config.yaml
n_layer: 8
vocab_size: 16399
norm: "rmsnorm"
norm_place: "pre"
rope_fraction: 0.75
qk_norm: false
attn_scale: 0.125
init_std_o: 0.0115
beta1: 0.95
grad_clip: 2.0
warmup_steps: 200
schedule: "cos"
Each number is 500 + 25 x the weight over its row's rms, rounded and kept within 0 to 999. Layers, rows and columns count from 0. Numbers have three digits each. The size before them is the row's rms in percent of the matrix's.

# up: layer 4 MLP up, 3072x768, rms 0.115, rows 776-779, columns 0-255
# down: layer 4 MLP down (transposed), 3072x768, rms 0.11, rows 776-779, columns 0-255
# gate: layer 4 MLP gate, 3072x768, rms 0.118, rows 777-779, columns 0-255
up776 099:508500498482490482502519482494505478516446536510498468468503461476474529517497479495493507523482507421501538494490457476517550490502486510506528489484476475468476473482508443499512504558532460540498530483503467492535508455552551522478530515525483514496494523450474492525495476509502514495531472517502439505545546568494524512505498492516521494520469491492551470502549509504464518510482538538523522505483532532524507488542492503509582545468517493495502460521481507502515515534488490486503461487494512486546507472506509469502512463498492520522494532503492473545503540461458526503529498508503469498500477521484517509474503512492493528471510463509550528498506478487544485547506502505490532527495497507478453500488505515438519494483477496499468512470519464515485438502476457
down776 102:479512488514481476457515502467488503487420528510537483479516515481506474468513523493495486529498484509457486518553523471541529530512523469480469534477538496548492487491475502472504468538496493519482476528511523488515524525487501485501513506502531486533480540489554486560481468515510500483502507495493476486487525505506531503521506508461432478481493492508494471515493476525561498515490514504527480492489485498469505486514479558444506478543476484482507503481487489477466453485482488523484482503534463480501502524488447490492518466503551531514473520473489483489510504448489485500522506511552456468491483515498515518520531495520499494496504445516523526516493509468523517558528511547517466524477473473532508516488503487473519485485482519527475527461510474521486495494501474
gate777 097:533495474492491494510534501484523481498479553550515457533472525485505535526499525495464462512508494477454486496467482525506484492525496538539498506510422495506524484500510518467487447513521478479490486512467542523534472554533522495522520519530524525518531508521484455495468523496508475491447531501503505474472519546497514477524497501479470470527509514449495485446512539530501457464499508508542484452536464478503505498530497528515494517484523480453497492486478539508494491506493491533497508529528507486495519525446528502507485508485530573543518528510470520526457560509512472505534534509490526466519495498539513518516516475530480517528531503470486498485485483487534489502506488518538481482532511451525490481510480471453458498535480508538505538505543497506447503499503484
up777 095:549498512522520541497464470487481509495517494502523516547491481521481525502466489489519523537455496459541490457512491506483492505503520506496462526542526516506500494504478476516489520494518488492548494504494520481503494508523523507519486513505491509501511492525526495484539488493458501525502491494515544559509524497511462463475477500500505489488515501524497522538496482514511475531514490505490508498531489486500460498507549465488493510522496522487501480480516506524505546510509532470446502530457500489483473520531508507526469481473488524503486503459444505460485504480524521484472528480489538486503511518521508510553511513527495527480483496493515527468443531543514502520485480505494507462515526471476477459514505508491494482512499460480510462488544506527520467508497504
down777 103:525513520507492488526469518506542517482520499459475477506514488506516513472500508509482510523469508496495536496511483518458493479518481473494472509456523501488500537542516511478484526513491495531539518477461504521474494517575524491520505516495506550473477514502507502488444477449500503496525492554531522532473502526486455513473489471534496522517558530531510479510511541487503467516513534461455494542538502481507479502530454498451525514521523523487507465439517456499534452491519475548522477458515491513500462516542502478522514503484521542510503513501524547447500547490473507493449484453517480477462497546521537519458491476534501493503501485473525498502511473478506521553522491497550470472587479549488514509494523510488537459481520524480493515498505494485481473512494529
gate778 112:541508514497512482483498545449512529518475515511478497491513499470486513471539456493486484524515477539505478495446535506519495492504513534484468523457529501484516478490485534538512503506505461460548453478530486532499506491505503524504556515515449485512500530451549484502511485486491521489489537484479503438486495475513458493508492482537455459490491509489503518535513481520484498467490513504447494469465519517508495508535488512508495508491499470500492467537526532484517486467498523547457497536497480496506484399508525488502548504503439516530487514520526512510496487484551514504486492546476507483510469494510487514519524502475543477508470501475477502475519500501484448490499507544513485482481514499504491478490483530535505512520478514511484453495511488509506512505485506
up778 112:499523500473470563501482512502496514492490513472526512447482491453477516472513521455495471480456470506476540527528495518497470495515492522502440510481510493516506493495572472519503492535487547462522486499512497539494545538485458470482519491497472523485499494457515520503500487530527509523504521524517499523507487532507455517492513518530494495482533516495527479491509482476521483471470495492469498473484499497500521478482503501527470547478485536514518516509529487514503503520474520496502504538551500496502506441517516465554513518509471515459505458493494512509483517453500501496481463490473508477531552532538516515488512447537536525472521508472464515478494462482486495447504496484491485475479489475509519501461479495464492481500492561518497494493526542493493484432523530
down778 111:470477549504494511527443472512492483516520502517512525486507495509480495525504501458533467503477485510514483498459495520515488500501505493497509485479512525485508468518531472468517484537458473506527537499469492517485536514474458462519494475514448490496511520452517519546515514544511455499453531508509569530475537480478476473500527517474437506464529534503533520471486509480532478493502499518487463526529514436523531510500485498475482530496480499515509495523527511480474496525488504482515551531527488493519511486473481522504482497505506514555464438487441495481496496478483510525504519499442492495491489507497506533506470476519542532498520509492488486548508553530501477497509521514468489467464500512497474555525446472495473503500485509516472479483508475476479453501451498
gate779 112:475518493533530494519480499520494547481488523584512530513484462446483523545499565558519518512498521523497498526472512482503504462537469526450463471487464472510479468496545502500442502458520542542510531498510463476513530492479485477525454499525492511566454518517544491497521462484468458488535515470527516496471491515495465497482510553464502501530504552502529497493499532517502539490483504525508513513522490471482511435484480465440521499497504485489477486495501538494515466514540513485509480495485488489527460511477488497475521495505513514478509512449469523497527507468466466512480523540514506522496491465531480471514522497505486513529520511485468531492517551501468470505459521489502478524517507515493509511502469532508490498471471493512468498459499495529470474559509498
up779 116:481531500470516449516533489506514528512496531533495491547491493442509513490531479490492538497567476491468521485518549442470511476452479464471498510504519504543509475508465472466511538484492501482492527473523454514547524547493501486507500514459548483484479504469488525523516494512472527472489498454489518523548520529482482463443517471489497547502498483469504500465483522492530498542499469498442514495520501473475494491459494495512479494505537499489465489486518464502502562497488522511535464494492527479519534481513450496512479527494555468494490537511476485455497501460469470483484487482500479525508523463461486506477508478475486496492529531518524504513515475527479518512470523491545473497521462511521510483505503496481525466479472498496488501531519489537528519479478509
down779 109:475459500483515492524511494455524518515544506507526488550511536459486534477495462489509499467506481467530519492471541470459485501470476476497530475498474537545478456527490453519527485474510435462523524480490507492477493492495485468549501516488481500525518485478507520473519532454447490502502487496533492484527467512455490453474481483508505498476493526473512473483528496508537521516482508471539503532505499460494482511513498469512475504511524502526492493500496482505475518524523475552529513521496513545491527520518519499530510499504482549526471508539522485477497512476514498471459485499473517434486483501475501500487508501472538523548513510477504492477486525514492537520535497477505483541464497496501504511493483513502498471489487513521535495486543544469492490449466522